Each number is 128 + 24 x the weight over its row's rms, rounded and kept within 0 to 255. Layers, rows and columns count from 0. Numbers have three digits each. The size before them is the row's rms in percent of the matrix's.

# down: layer 9 MLP down (transposed), 320x128, rms 0.246, rows 84-150, columns 64-127
# gate: layer 9 MLP gate, 320x128, rms 0.267, rows 85-151, columns 64-127
# up: layer 9 MLP up, 320x128, rms 0.251, rows 85-150, columns 64-127
down84 117:126142125107160126157113124152148151138146116136143125078103101123136123118118164128176121149105139153115154062124141135103079139123146081149151132110074121145138086125092132112093149097118139
gate85 094:141161100130115123155136102121129140152155108139169142145098163121114112141133166126133117117110089119155139125147116073096144065130178112170152103145098134079090094103141138065162132134129143
up85 094:146095138161089106111095141085178133155102139169162117117114103120106122095144103119137135186138143125103085148131147160113145123108168179118119091151118139114137134134107145152118092127142132
down85 099:092140156113116137127138132143101125132176162104104150109123157160131146098121151132135121150126109145137123108133121145111138155196136134093153083127128169141143078101101158113076077097136170
gate86 086:095114181135205162134141129105154141129116090142129102105138129180110158160139119153136153135135124154138103093137119130151092128112119103185161107159099149153143109138117120147131088198142123
up86 088:166118078145101126154111096138165131128135163132132160149155118184164128174157137139109131165097147115107152132149181120116126133085120128151115104113127097125147113092144130135136143129111146
down86 087:118145137145107128167115132096141106124143117131125116140106125130121105110104133109169108167196080106154109158167141135133147137160155077123113093124161142127106108127129133120138081126094123
gate87 109:123159166095122144126152103114169189124134154129136159154141086171149133135133099156141095138087077100150145147134083115152132179129124152138150127088115139123142102137154119107111104133136154
up87 106:122100143111101140150131125085094098138120129162175101120116147132054137103094148130115173133127112135138111138115130106084163112106120107145158094107084147146137160114142160105152131126171137
down87 108:137130088143132076116118091137118092117119131096116122110124128130152136134131144141144117100181134082161079096129083160142098112146125154144109104120130125159135119108097152159171127082107151
gate88 081:128147131103143110108125115106130170091141121119097179152171157147096157143130135103112103115143139150109109157137135112145136160101124110110096127135129116159076139128130124104149121110168135
up88 084:102069137140087112152122095152142096156126129110146103137118124127137151129143129124159112140113093103153147104106148080120105110151153172062126134124096132131096110109142102149107075131129129
down88 076:118139127095142147104109130141124130125089175100094152140153161115127125170123119106159069082123153119157119152113136121110139150146144141154166130156152107117125088146122151115145123119177169
gate89 103:069151118118085100137106124111131132114121099153125193163149111130129088168120100151096074142133169113146088117129108148116144121109100158171139132145127131114093105136167114128145120115113085
up89 104:168122155103149128165123122121163097088125126138135113111119138063105124127149123134106132158124120162117157153094134108105112125129119163118141137121167099111123140096074139158135114116133136
down89 106:118107133115116159153150127153126148097111181118078119163099146140116159131121158135167153125179088117129132134151143126125134138147117120070107098133130152150129136128121127128101100109118107
gate90 101:105117125160108152101154130111136074140144156092125126098125131135102081133140087102126156175106148164139131153134115133175159115109069077122113175135105137139106113108126093123104131122177126
up90 117:090118095106163149170162164168139117127149206130151119118115102139105144113104107116146099180120101162103108109111115133111095159127144102135146152160107099121113124105148130156079153123110140
down90 109:162120146142140111114112121146162166106111101101130145092120100116135158117149133121157143140119130108090118064124101154087070127112124106109146152144125154139137122132172132158131130131076136
gate91 106:177111115118106163156104153109117098116171136131103098134168110128119119140113133104138143090077117132091131120134129110123139127117185161088181117151117119150086109126132147131088127126146138
up91 113:101129162128159127072136112136136173149116124105146136125140114130096164105123122082120168080180150090136142122147142110112137131100105115124114134133161153095143128086124112073170143121135109
down91 097:157131080153149098134101148142127120086117129186116118123160140095179144137162119118134115097117114135102098128082125134124144139114141163126132160168156128179079103117121094139144106138124130
gate92 099:119079133101116080145106145144167151126111133089089094149126129114121150134157101092161180120140122161137124167099154107114118118106150128135142117109145119098120143154159171081119107144118144
up92 099:096098149114137140128142173129152099139070091186121132119096138153145149106145132078131115121128129147111101074121141097139102135115104098088133147110179116144116125171086136135164106145139116
down92 102:143139143131131117108106094135154110130117123123149129097138146082146101138102115122106150112131094107119120143090114135147114114123110125154119163120130142167123130155187163137148102135131167
gate93 107:145101123084158110163076099145115163117120160091129151128149126182125165151111151138137111090130124162117086119095157137141093178129148135167131129173105147119131138126104135116097116140146185
up93 106:156124115128112163094156140121141141142132128133096162110129139126123071092092146124093108138128158122135137147090127078114142153122186147145122146139117114114118117150114104120137131137142155
down93 105:128119163120120139117119175134129120160159143069140137161136147134132160140134089171109108105132124124178081117141141134171148138147109127166152136092127168165095134132121119116122158161095157
gate94 091:115086168105107132095106157087159140129129137120118108154117137156114154099126135132112146143103101145125138120087092144150165095192161123151138135133113107120091101133136124113137157101133141
up94 095:111095124189120132132171112110188145130110094117117094108128106125097128125149155102169125106165158156102125097132118173100112120159080143134113106156150158139124137134157159134181153103128118
down94 096:135121156140133129141156168113173166149157110128082143150087118120146139134143167099096164150140112140115151100105150112156148170137164135089162116113098166133102132146115161108103126124131115
gate95 098:144154109146134158073096144153108114158130129114128097100147130134154173086123163089160130093125111122132121133141108133090117112131191114107145161140135102110157135177134110151149079149148116
up95 088:128102126079120155130125110117120152087105116082133108140117132181120120139165124153166152112160169108150136102120108053120123138116198113177154124133125130083123146126102103162137115105123147
down95 095:146132136167122158120156145125176176089183125127150157125137135137119129164120109086143121116162119125145136114147149154119113144130119091125103116107084126113135118129114219131131116152082154
gate96 105:197133094148114146132142155083136148103164155134114152109156151145127116109131119116169158142195149124144146125128097127128115161127097138127108097116148148161132111146115165135136161102156164
up96 099:066093083133178120111142126135120098094141092127148098168164149116149148125109142114130108133163141165113102105093108086119143137123135113122117137114112112141150137200133125136113145086158148
down96 097:127169111083140122097121091180145115134104123108132131117088096129140134086080114124107138160128140122094097110137119100139110098153136111108140174138158140127133117086133119150145148132104096
gate97 100:073170131125099150144121142137156129148122089201118141161095129106102184129152130138138128090097119105154128134136149162137178167110140128175112127150139152134121083108106120142113124143152070
up97 108:167137134069088134176167114142117127154146120125093147116150098108165158146107131146141109083119112140132124160142159107133124102123146160101122092133140173146080138130132127095150114122145126
down97 104:139118087119118116128128094136135176132142138118172126111124106159101123116107131098145140171170135115133094118139154112124110145075123105123105109146084113186157146116148125146113104102120111
gate98 090:116170149107166113128150144141108125141128134102101141107137100151143101102118113114146155139120147141170136151115065141179102116150128154122139157158138137100136151217076135123139147091146093
up98 096:129121165151139109118162123107107130099167083128118106112104113156144145128168138140146118172118146095149093093156119130115136115169117126145083112109197128162121129131136157123097129123091090
down98 095:094079101131106109184133132158111185147141105140122108074109129142082128156140128158066146142137087138115125133126129152113153143121128137146123143153101089151160099128124137178072111113096145
gate99 096:132110123080130094087175117131152131145155113178108152121149140152105150145151106132111111087122090154137141105137101182165124090159107158103155102132123105138129138127123143145100101150119138
up99 091:142125106076137142103169129141134100109104117086098108131155138132154126120119106127103113173086073144112115114078107101127113114131141109110170123170116158115105131081138155096119130095129106
down99 101:176150168134139130116134150140115121105153095117147110106126142118139114144112159122091090126113073142175149153135172086101160153143150137149131133121182168093088121087141150115133140105130105
gate100 094:122109147145135119101172125154131164135141146135142148130119173145143141128083132151147147129119094117107138110114113143159159167092112155144134144142093152071149112127132120101124127155132125
up100 090:094148144152129115160134129158099143170137133142135106147116162124106144155105136159090164148119131136109116112107119151129096148157113136149151134166100127115145108126127115096136087228162107
down100 091:113146138150152143162141139152141155129115120069124125095058135133115134109081132153130112109117122120120171147124171146141162111135130157107130111142104135088096121121137133113133087116127093
gate101 105:116140185128104137138109173125160142114103133123084109099128140154093097135121152136148119135132176174134126130186115130139106135143145120132138122133172115158164045114108152126159099108161128
up101 104:112112088141163121143100107108106096136179134099139133118195139109105118132167157146122108138135132144118114114124070142164153138164139155122130112154149143111133088096141126118118113095117125
down101 107:068120113112104157128119143151150104139111068129111141126114120111144112133134138161120092101089091121072097139132118094144124145120163146130116173152128124125153161062121136116129157126163127
gate102 104:135104145133120142129116085150173079132128077126124164137073106126142102133173090118127104150128105134156141098152089165172164189134153148111130164140130165128086123115120166105152122134153151
up102 108:145126189101100113133136124155170096177151147148137161164165135097162149141119138059132135132117106078165104116130132144135102160108126141096103134105095113143111110120119135146145114151168122
down102 111:146121119150122095120144128144099138103118142116125091077088135098100080123147101114123132122152108116127109132133098129119066098183127127129155175105154120123139133087084166106088103125155149
gate103 109:122150144166098111157140115149160129150116122108164123121162136184178132126167112122133128067145115096109135134109115114111143109099096126154132162100127144145117104126122134161124132109164125
up103 105:115116121140141100145131131107118135123093152144120117142126102109082140106147114107142163128127148148157119111106132152158142081133107104090134132135143114152118112096109126120133180121115129
down103 107:151167113123113122137134116121111125103082123116115164115103096116112151152140187122083103133141136113124114120129123096118151131137126146092057055163162123169132120111128150119145090090183133
gate104 097:164094135165152104135130128120134103151153135118117149111114167144105137124144117138157171118093063102101075097147140132129125099160154122128141117095096131124098134145138120115132133144149147
up104 102:097095114161161151129158147120140169106158112081126144153148142144148140117079103084135151159135169142104083131164085153140117088107139157104133144129124124126134157123149134142150162152123192
down104 097:143108111174132146140111136110137138136160109157138130077133160161128118072115147108117091135080122126103186150139117103111158081087121100129168063104113111103111101147143157163148125161163159
gate105 112:103121114141103161124162139093133136142132104118126134127126175144112097104141132111155111138144162146122147091155137082098087163128105156187131098127142113139155093125121136126137123122115117
up105 107:128131109097112136096131147108139142134130093081115116150120116148121127164169099170097123111122157140143096122182127174150105146178168147138103129148172157144136154139127134120137139128137147
down105 101:127111131092126110176148109088105150159128130131157091134128173116114139144121148139140133157057157121149134115153123096125123132186134134113083082113127113085123077119086089132162110091149075
gate106 102:116082139131121126137133135087153150101141152118111100117109141139174149103107080112153163148107139157134088152116104117154109130119130150106164099116095143116100106135108128151113139140128143
up106 108:138127159111087143141118123127118113142166085116118124139136106125101156106163137137153107085110123130151091083163130128140144108089138130084143076114144118093114100110139165121109127171146157
down106 106:106126146124147102139134166124141151141130155105132112126084106124147107138144127123165070140127154142146152117099165096152127134123098157120156121118125146106084133131145106127118136131176151
gate107 104:086105088146125135133139113115140135142146102100119084126093144173136148145151154106136109110168181201115144136115146133105098144175121142160160138104132094111119107112114142168153128144114135
up107 106:110139133151121139108115153139166161162152096112108113098143123135135140126101139142112106141101145102157145142152123142152133075117121163111140120119122118195107156140103086129160129149149110
down107 104:104090116122107132097132140131146109174103112171114119164130123168088107146171105116121140120118120137103150124100124119135132134171087132161168135118168128144118129099124177179103113159112097
gate108 095:157118142114105144116155107117106136109090125119102099119154142104150127138104138118137123138142106115129120167139122127100101092131132134104133107164159126111114143135117116133070149171100131
up108 094:121109111111128126114150148082137060170089085130138137111106121127120111151121149169157127158117118158175146108149089160163116141111137126132109163097134154108105109172106068129123088124111091
down108 096:124176115135156103112110138155115148133108083156128141175101118099141129098147121131105146102130103136086124134147193099141131150102131141107099109143130134180149108093133122128142099101076121
gate109 106:149132116140141187112098153132094138123094120118163130127105111165102156116148071146127129110131198113093177109142120111111142119109119183137094120115156164126118099115169111106108111139106140
up109 109:086122144166145113112131117158128124128144108154127104145164152124124127130102110124114108145079138133148145117139085091102113128163098154140083142132098136122151125094152169092118112131097133
down109 108:102128112109129131140147103137114134138089109075117144094140138119119162121090166102096133097107126115163122115120105146126091104139186109105117091130126157128135109150128101142168152136137164
gate110 099:104109112126161133126124097108121126111122117128163178131087097113111149106103136126144163133109105119112143097103129140082110138196153138109130081115109112118123109145148129146136119156113129
up110 103:125123150115130132142116128151095102125117117114103122140073115146136101090116133083079125104130090143129128134128144152126101126120159147135131167136110141119135145118123117148175075113128127
down110 103:152147123115116045096115146155154107145109135130114146106085153107150133096142106140161141134195146128127120151090132109122141084131111123153143121144137192138132152183124116161138104128093124
gate111 104:101148100116148116116164161173106152116122147109122114114167162129112163120111148103119095146148136124132095077144151094155137119117142108065139098131149143146145127165144147087103141122142127
up111 107:098124154105099098145148124121160118166173168128172111105171156104117095104142167093130095108183169134106116114140112085150109147124109173096145126119102123150150163128111122126115139145171110
down111 099:137146168132159123141138149128122138140115136119088089090112139131161110101100112100125141146155136103134137148146097142105165069155137096155163168169136173100105157158141163152138161135108131
gate112 087:131142150141137143068126131098155134138133154131134140114170153106158108143126119075111089101069093133091131086128127169141101156154060090124080148122164140130146139113149112160128125134179120
up112 081:128109098140113129145137150114146109096086133138098131164109165120107129122111119114154133109184146148109100140147134096146148139113129168106157119123109118163123109123120153113115098126108124
down112 097:136102134148120151147125133164117143099146156105139151146151163077117129135150144119085116100144114134169108082154148135100130151144128131143171114099142081113139116091151139133111105111186137
gate113 101:135137154168112151169161095140140109104130144151097143118121149107143106140103134068134145076130134112133121114135112147096162078071128109125129106138123106128176133084099090135104103085133122
up113 123:195099143144107151121148120106086165116098171119176102143120093162127148124132127104105102104133143157164124155093138142136113146104147107123168114166087129114119132139145135094134178125112076
down113 106:138167181102100141154108116180148141111156124082119097099134143125158121124156129136138102127095090130108125156157109129144142139139134111102127144149131144125146142140145134147138137141168135
gate114 090:111128130116134114143111153115163155158087125150134131141080122186127143165166114144169109153158077115080109169151112153092123097169127108125108163119089101134141126113130134141119079119101137
up114 097:122146148098117140140106120124126149091110107131127124148097158119108107147158099147143097155122096104096174115132132156142137092122143158160122109123107111139110104140119118086172134119142126
down114 091:160130115146126100095148102132112117161102128153122080134145122143159129070148126080114150121147089134168129167110195130134147131136130130138087161121115128108118112128132128131120101105116100
gate115 102:119109126159065145091152132105119110134096125128107142124161148129096113102141109120153119145129116152149097158091169163094162170098109145121151128119145125106109112158102084123131131166140146
up115 091:152150100111136097143144123129154124105136124115148101143131099165146134155128113152143114161076125104142142128155134081100147066096107126168108167150090168127118077153116084113114139136071127
down115 096:113100094091071141097123133106099142078136154149139180135144124121122164137146150103107114106095155161148166189071132119136137161146151135106156149134138144132112115132118177135135129145140108
gate116 097:157115171105119106111137142114166151104101169082074119135076102107105133141147116134141161080100153164090155141105184186159143105134117148116139159140144145099162150150105118130114125138125130
up116 095:153084125125146120170159126134143126089141147133128104114095129127177166143116092167140162130107131076106090137120132148131112125141143130155145153125127117159090132155114185146119085134158145
down116 097:128175090148154076111131138167186152137105105128146142096101154108164091132092111110126109137145080146115112119095121125090079104114157150176135161131112121126151157162137142133121138140097143
gate117 103:121149126104122121121128102130114133086093147134125128113193163128149124129095100111152144103177170128160118140091112131114136125138168120106143119189121145094091138109120134168097099120143145
up117 119:173142129123125102167145155124074088074173148115118109151128085101127120141118107152098110127076125116099127153095090132149139146131136143111140143133101065135152128098127111143083137129116125
down117 112:150142155147131117156108146130109138126107099122102154125140104169133067170137122165080142157079139119091121141104120102111160125155171121089124168149133105139109100110108134168152100114119127
gate118 085:121127151153160126115100139120132150166135113130112082145128153152111176130164132121146130146137115155084150110111131109143126121098120149125131143150094157143127154149119137134051080115150119
up118 097:146122153087102108105157163149092093128134131152098122122097134154140110137128139167092124108161093168093109080130133150104143131170114146131149137165124142099117172162135101133130134102134117
down118 090:137152123118136136108106124107121144098097122082109109122135098160101141119132126153118156121111159132136110115137135111149129111206110127137174171172088085132144141127120126089143115137116162
gate119 102:142126163123103194111146145112148143116146081164153133108126138100148116115114156135133078102107174127124131172113144149123129141133172146190158151114124144137124113168146142094147132160128129
up119 094:098159130135143186108107106114125172097123105097124103167130114107109111110088133151142111168114120163141124137121165114141091158169111137147141149131155136111145119131116122113152189130156169
down119 101:115149146152107115116152178140147160098152128159143162104128140131148128163140095118136093108114136114100156140117096122120194138156142150139096152122093079127112109103123179177155143151087151
gate120 088:149165132137158140125162159116116080114107161122125158101125099141099152141166159120149161125099119109145159144062166148119121140144129120165161142142125136111134130094145121160111161114135114
up120 091:114137115127167117131104169079135088141139156099125154075130116161150160141127115116113165119118126098168137100102154144123101145144146145123128113124129101104129100130124090142132134081125117
down120 077:148125120148106112171102132142156158093096115140121118168141129141119132095092131132078136139137151131164132149143132123163150137134138113115111137075141116114116198144109141131147138129103145
gate121 089:160132128117142136121133128146095138111097121074118111112119105067134176134144099155123140120108125145110127101134110123134084132130139138087104144107109175111079141126123152145116136099160092
up121 095:156141125119105126146136093132108156160173142105134103155110124119100156160123130143156137131092124142112116112114144088139142094179105136176111077117112152103144088097159146105165138132138111
down121 088:123132124109115121108175103136118119157106105145093091107135136115111113147196090100143098130101178172151131134144114147138144149131059139141127173118161134134092118126159137152114134105164118
gate122 088:096124130129138197113123126096123147145096140106090111164170144106105098137132091172173117163122150157115104168141114141096111123106161127143146114109156128116116128100091131159181156150107105
up122 086:141096110134120116082131136151133156159141121112130174140130166155173113130125155094151156123120157141114103131120122100146115185100141109113136144132138136089094136153139143097147110156124172
down122 089:127092101103141124124129135140128105133113115137152128113130150113150128130116075074123136112136137166166118134134123138087163148096084102133127175074099082129126100140141114092104122165069127
gate123 107:085090085126150129117072156158108152130138110108120131159142128135156138101163090142157131125099173146125108152106120101147123123163117168134137144143103128126117107101113128128097126146152159
up123 105:142133093097141082136141116092103154112140139164139132122127118115153155154090136132106096141127143130112125116118102168139123125123137128166128112103085119127100149123154177153163102118106169
down123 107:162117098062135115093100106130140168159144117093128133121145108128153128145150136118124108124125129124159120124074100126139165141173124157161116134071106114141121185183108136132131142131173174
gate124 107:141111155100140140089150131115149139129103114128171100113158118079105164142107107132131165135095148152121110152117145119143155128129090144114103121116145165139125125114164132139147136098122128
up124 099:127120106050110147084124122116101145117112147116110117179142146140108101137139195116124132110132145106150155133117102118107131140147166112138117142114141137098150118112123125114092130163122161
down124 104:120142081150127137112068123114094160127113135126113117121117119126147160114152175114135112165129109128102155144117090158114141142175116160114129091105166147120163113149067114143146148153147087
gate125 108:107126161166091142113159117122122130097123130083127108185146144095131127117147170169142105133149174098136130170099120104083119148138145099078130121099148141132144124142142111120116137130130101
up125 104:164170127134140172133108122105142152137122125123142084096115118133066093129166079151108118119110125124108110097098140117161123123113097086113135112101099122184107155108100139127134159123130166
down125 108:125124117134121128088160124126105102141104067120149131124127110210117138104147101187113174118176108089135107114114141102143124161098113128152089148093087160116144119099092111120141143130138127
gate126 101:089169155130146145135169107082112151141106114124131091149113147178094147118150116127146114167133163142111116097122142096129127105156170129157114129165125205124120101118143118179128129104124158
up126 096:178153129126149132151124125114176074161138149081091100140158108117133090120131137124098126072098151106138130134119107173119109139138131125094138134097113121141130140165138111177095159143137135
down126 094:158187160093104117178133141115122129144144149139136133120135108142123133128181111131136136134080135151169132108140090101137143100134167108129125077136129109085127165140099133116099128135107131
gate127 097:110084124126139165120120149119126150137146143131123176113139148148148140123124107140143143086148119146085118123157130069135142142129109149127167124132178134110078158129082128134115135157150123
up127 105:142137153129128158112155117124154098150105072156147141129105158145143135114089101111142126111170102149102125144140163158100155105125136108144087149073122160140115162146098153133111126151101119
down127 104:131128176112141114104133099139150146080158130068134111153112109097103172090145123170115130148124135148174121161128143118157138139182105164133129122072110134123169117103118134167151150138170130
gate128 090:111128131143134148108129178115169111122127143106139105109129116103133160127171115093133136096133115152102122152122140086155154102124139172081147078131116091150164153116147147132144133123133188
up128 088:138148140130101087109095076148145130155086113127134148139102105097118110093110121141113149126159098103160145160153121126146124131108071130117129187119154137111124106138076153132138091132106137
down128 085:121116144092152152132145139120097124101153159150126066120141141166116168094164145142155159113144143150128126127157103127141120135144129130121108099120128139164120133130136090112154134134171149
gate129 087:125125110172153164143129109178070082108080099096144122122141110118109127136137151115162156075146148124146117120152109097092103106126101146128124137122107154171172103125149123107128148144118092
up129 090:146148190145115156121108114137144084143146135121113127171126112136135116179114133107123150058144107123157162122109152087101111105146088125066126098106115120127141126161129122139142077140128130
down129 089:113118125150122119154121159105169130180122076131088108123155104152170095104088110144170119153128117151096108136121143174166103141092160124158148169141191083091117126118121142127152136083108149
gate130 102:117124146146089148091160115127160108156171113138119116122085130119128138114133111153153115084154100119119114064130074124120129141117111129109127162134165143152147127115160135143073075126142142
up130 109:108104134078134096130108140150084140126095105111148072135160140101130097131143131131092103122141136167105130174090146119116178114167177129119095114135118093128123129135124104108126156122109144
down130 096:119107151128118109126109143099145146164142064155114137099109164175126115127142127113136138112049114109161075104143084123144110135111146124113125135093118124096119143153158142141133084111152121
gate131 090:149144160096140142142115111164093147147145127113130120120147147111168137127140151094085138147126177119119122137103165147091165103132115096141097117135163118118162122156119123146144112131081105
up131 097:097157095082133145125122128143174119144112113130127117143125159127147144091142137141140154113176149122122147134066124129143113177125144080093143135126152106137107077114126131149136167140168148
down131 094:177082114138161117149134135140141098167113145148108116151133137124118116114120101122094164140120142149183081081162146116163108123192145148142151159096145115122121117123129098127110131145077094
gate132 105:150171160125132132112119110126070134124109117122102149103129145112157156161098104129167084148140113099121096125164140098100131134122105170136152093176151167118126172126123128156132115095148119
up132 103:113112168093165176130140111089127135143119129157160112097128090147103098110099145121124135107093117122134101142125110112097080181152126141111093077087127096175134135137131122109124128148127115
down132 107:157152114149146159099100130126104090125133117169156104116152110151115111145095134143128131117122123130108160109100110142113141142128134148123151111132121121160124180164185148136121135149126111
gate133 098:143119163098147151126135145135109122092110151122175143182104142118126083081143156139149145124156123154071150113104102120129127087123097126171130127201118143095136128072110155091087165135123117
up133 091:159141143136129138102121114158120161063151145140151139137147201141136139153108166116121148087140132115126112132153100119145125092141159110139164133075122134129147135130169111097130116158147132
down133 097:143143095123144134106165172129133119095106125123137130143126122131120127120093137177198143146104111132119145112172152128150136118109169140081121121153130153159125120122166133105104160149144141
gate134 092:081146155121081105160123101138166173110117167092091102095109088152124146112106133134119154110187135166123168113136156119132156150108152134164133141147107152122138112168160164140084082138123131
up134 097:112106109109132106150130124095109100098150107123143093109123145108132114114097135109125142124123126152079125123152100115130117183093134115112180166138138081135138095139110120099131183160130128
down134 100:102136140113149131157129087113130149155117132142137118121135146143110126157136102115101103103074151094111110161115163115117125160143172099109104107142118106086108115157138155169125127118106097
gate135 101:128153133124109156151135150116138140145130134111120136129114114145141106138100165147165108134143115141079146140144159149136169123085123107117136140119151160117124108098091127130126099087102099
up135 096:138134144086124131130090104127156095115155132157142072148169114147134114110137121137173131093130098139139089110138108134126166131110158141116125170102159115171106129111120097114149134141184108
down135 100:131132121119135146129093104149092151138129136053146135126105112164133132157152142120125104121086131120136087116153112107119111149087161122143097122138121134147138124126079114131136105121109113
gate136 108:184153110119082106114158133135128116135108136105107186153135129184127165140096112126169115157157124112075120116118146134107158108153127124110104185156153133106115171156125123146158099100123126
up136 105:161112122100110137144164113151132069122109134133128140129105096182107131149130070103095134147148121127131136121114118086131141146120124105153119108144121091168126159121123165136150112124128131
down136 106:108119140178175127115113164108123141099137078156104091114153139140133081163121154141073085139124124116146160161134125143138120117121114119167143137108125125122169129114155070111155122145125146
gate137 092:162102135122119128106112106084111113132105090141146177114102084105161134121145107133116157131138156115131139099117136123117137130120135169167124141111105146184118144133109120166105128148135099
up137 098:131167148114132141091114139113119104128168125111123117111102153108116127130118178126136141147146152116145086131096098142080134135086078153115154134154134169170162111138142138107169089128109120
down137 101:122145102116104149142114135118165134154120110134133128151130168141104123115114105070126167171098116132136162208125120169140096125159125106138099106121158088109138098144155113114101140118135110
gate138 096:108143182122077105124119127110140164134127113123116127154128135110143106158120113159132084131140092119125141108134135094120107121110136161113105111141148167158100159130129098123140132146152115
up138 094:118122115141123119095125153138197161097127162124126088128132097114117121133126109139150085112112113126087143133169107125067110132099109125138144166147133138140104142138068136131104128120106122
down138 091:178128132098152130112161098136145131139139094107112177137096158140145116130162131151102193120166119135128095116080128114149091119075085128100150154094111120126125161069144111121137140141100135
gate139 107:119124168147162150149112139131129101120146096108135127107147136144124146130139133091146151127138105076134132118145148145123101127143095111138101144153132128165142128153122124146104156163103114
up139 112:129149119105131120122117157130118191131153144108124101101121098121128126155120124123095179164119178128126113165142132144128077138144082123132135168108107140092177119164121080133100110094116173
down139 104:173160155158125112129100146122140125126129110143163142111119134123157095110124111139131141089158137126165087131152129162165139128134165180160160153155103111131108152157090135170125150154139151
gate140 095:128189081129120115111103121147137149116164123149139110101115131121173126123129121112173191145114084144150118138151132110126103124161154089142130158129094142163152126123094142134111148091151116
up140 096:110122122135118138120139123142119127169149117119153119078101166139154176112203163091139128123124108116123138188142084125128160144130133110129102162137127093129143135155155128138120180120123119
down140 102:099169138122127094156126128124159125173097108132134121187124097111147092176150178142084098122119173140143136142130096116134135153153120145115153161096091109145098146146146094139154143126130134
gate141 095:121116120121177142144150105127159131150119154121098161096139103157107121148114137166122144143097136162123081143163117139119144125130149154146143154123091132047082124112096143125137131144165110
up141 100:117129151113073173172185135094148114137127156111127130149106145137137109132135178145089107166119143107148084168145093103143134112132111125148189143147146116112110130143109132085109158155119177
down141 103:086102107059125139152119154135139160114140144125145145138114087141174101072113136145104144130130119113166108142143129145145149106114105148126124119134143139137143169113144108074164132141114146
gate142 098:129135121137134176076116149125127106127122103149110127126139149136109134131117125085105128119154140166145130078146141145172128112127155138097160154127120114149120158096135098118131119111184126
up142 088:131153122078151111138150123120125169077119105108150130132132143125143148158152138179118120157102114090119084137110146125138077109115113057136134134116054123086173131150165123126173122104126145
down142 098:119070183107100159116157113137149115093121093133160137112138153160126138149120121089119112105138113176155105123125138128135137095145122129131111106142150153113145173155135142130124089124142117
gate143 104:142116130115141134151168144118159154107128119141115139136164127158130147118115122154157130166117171119102064127128131113129151145154141160201150128107130159072114140176148138116159175147140137
up143 095:089094125127086170127127144138192138140139097108114113126105137116147094116151142104157138137147134136137116085127182178111162145159101106112191141104095070137186146165150130139123130117169158
down143 098:122158059143148146115143131130136156155133142103169142141096109165158128135147148154129130133110153094149110116121092112112111137148110132099143123118120109129141108179134127133150130108075138
gate144 102:142095148135097137158201122109117126106163105116165128145099133157173093147087110129123122113129121138101123100135128122119143124082114107090180084121096139065136162137134134159113127136128108
up144 094:120112138154167098167148145111103140119090159129160151187095133131103112129098115135112147086122132168111113085138129173117122092161120128101127180116103177101136125167119153134111157151109135
down144 101:164134125129103148134112159121072136136163124132158109100110127146133135089122124108110121102137127092152125115113087099120121133112132147092148119120168121153121115112121113106186126163097134
gate145 111:124121174149129118086119147185108079108134140114149167106150130170121137164127135119113077103143122152197136145122121180120162136143113145104146139116172080130102140137137087134102187133105134
up145 101:178101137080102172136118127062150146090119170125150113166096140117120133076164116123116116136139115117125131142151135113104147089155160138115105108153126133118111092144098125122179137127118103
down145 093:121089132102127147129119115138114056099111110151133130142117136100185151158133136159116128140183116105126119112137121090095122120127135132085126129131171129154147159112122134144173134137140124
gate146 094:149125125129139149142141118138129133117135151116136115147123130120107121148116121141134090134132088138146114130112215107127158107190132161101119161139113145091138115094115144165160120127128106
up146 092:097126140135136150092157126082112141131133111127135111130140094168079124133172177140159138158120138138145123103143125146122118123144110137093150169152143143110116110079116112129129122165135152
down146 093:100095142120125117110128123131160161141131137157067149170131091099115118096134113135135122106132135146166116147137139155185137150165147121102075110125096165122106131104121175140152090158084182
gate147 097:174138135170108122087138146156133096144143122100112129129141128130143144122176123137161152156118126186119098139109117144146153147110119129095091141112111150137083122132117147136119160158179127
up147 099:192136139083119156071145145126114134147129118150130111118126090150138111100123138126152129170118103117121152082126121152149132068131140130121147164133115129097104138109184123152107118102122149
down147 101:097137112113141114130136143118141130161145128097132174107122141142145115096131147108138149099046135136143182122137133125088104113138107138129120115158124147130136116155128103103085069151096186
gate148 095:119145101145143165109066093128123146129072136132107130139122146129148110112141108129119115140176124141121096178125099092155131145099073152176130132113143147130139123121123073123070120133139113
up148 094:135118092129118133157112108126103089102103141140220103088098166146111090172124125169167133139132141104095111123089097151124125125098118098120111177128108110129110069132088127098114154114135101
down148 089:136125139134128104127118081123141101159116165172096125134084098108147109112110105097123151107097130119127139107139138127171107127129147136129175085125128131136134131108152123112131110125082130
gate149 109:125101095115123139145129112103095138131113133122148118088120149155116145185111111143128123161095114128128129094098112122141166112171135160152078141112126121154146116115148160126119129114142139
up149 105:105082144141119082106149073133128125133135092136125132123099158138114116136134091123132123106143141103083126135156154143150112121128175160134091114125164161142167123135129110097121122126098130
down149 105:154149160126152088123132113144160142141141115114132142122086187148099102131147107141116140080111145136114114133100124092144083097135121113145069125123128104110095154141153154148138146129126196
gate150 107:145125123118157145122148126159111100103117126133093144172129168110061111147087129117142095148175104145151106129145129111142161136121143166127119140168141138150131084092091058149129072139125154
up150 108:116160108151123146102106156136140110120129086118143173143160125097120134153124146135131123119109146133131127121140132141102100080127096173115133146171123156127119080152168121117108095190145159
down150 095:101120123097125141133159133139131140147107136142129138103107087118116132157109105143166135119157153078124072113121148106109143138184145131150102168181168148172138161127125137137129117107145109
gate151 090:103145148109095159122176112129132134117141121149092158146118155145183076159151123148104088156105086136109126150152113145122105103171120089114124122117153129106125143122161132124109135135117140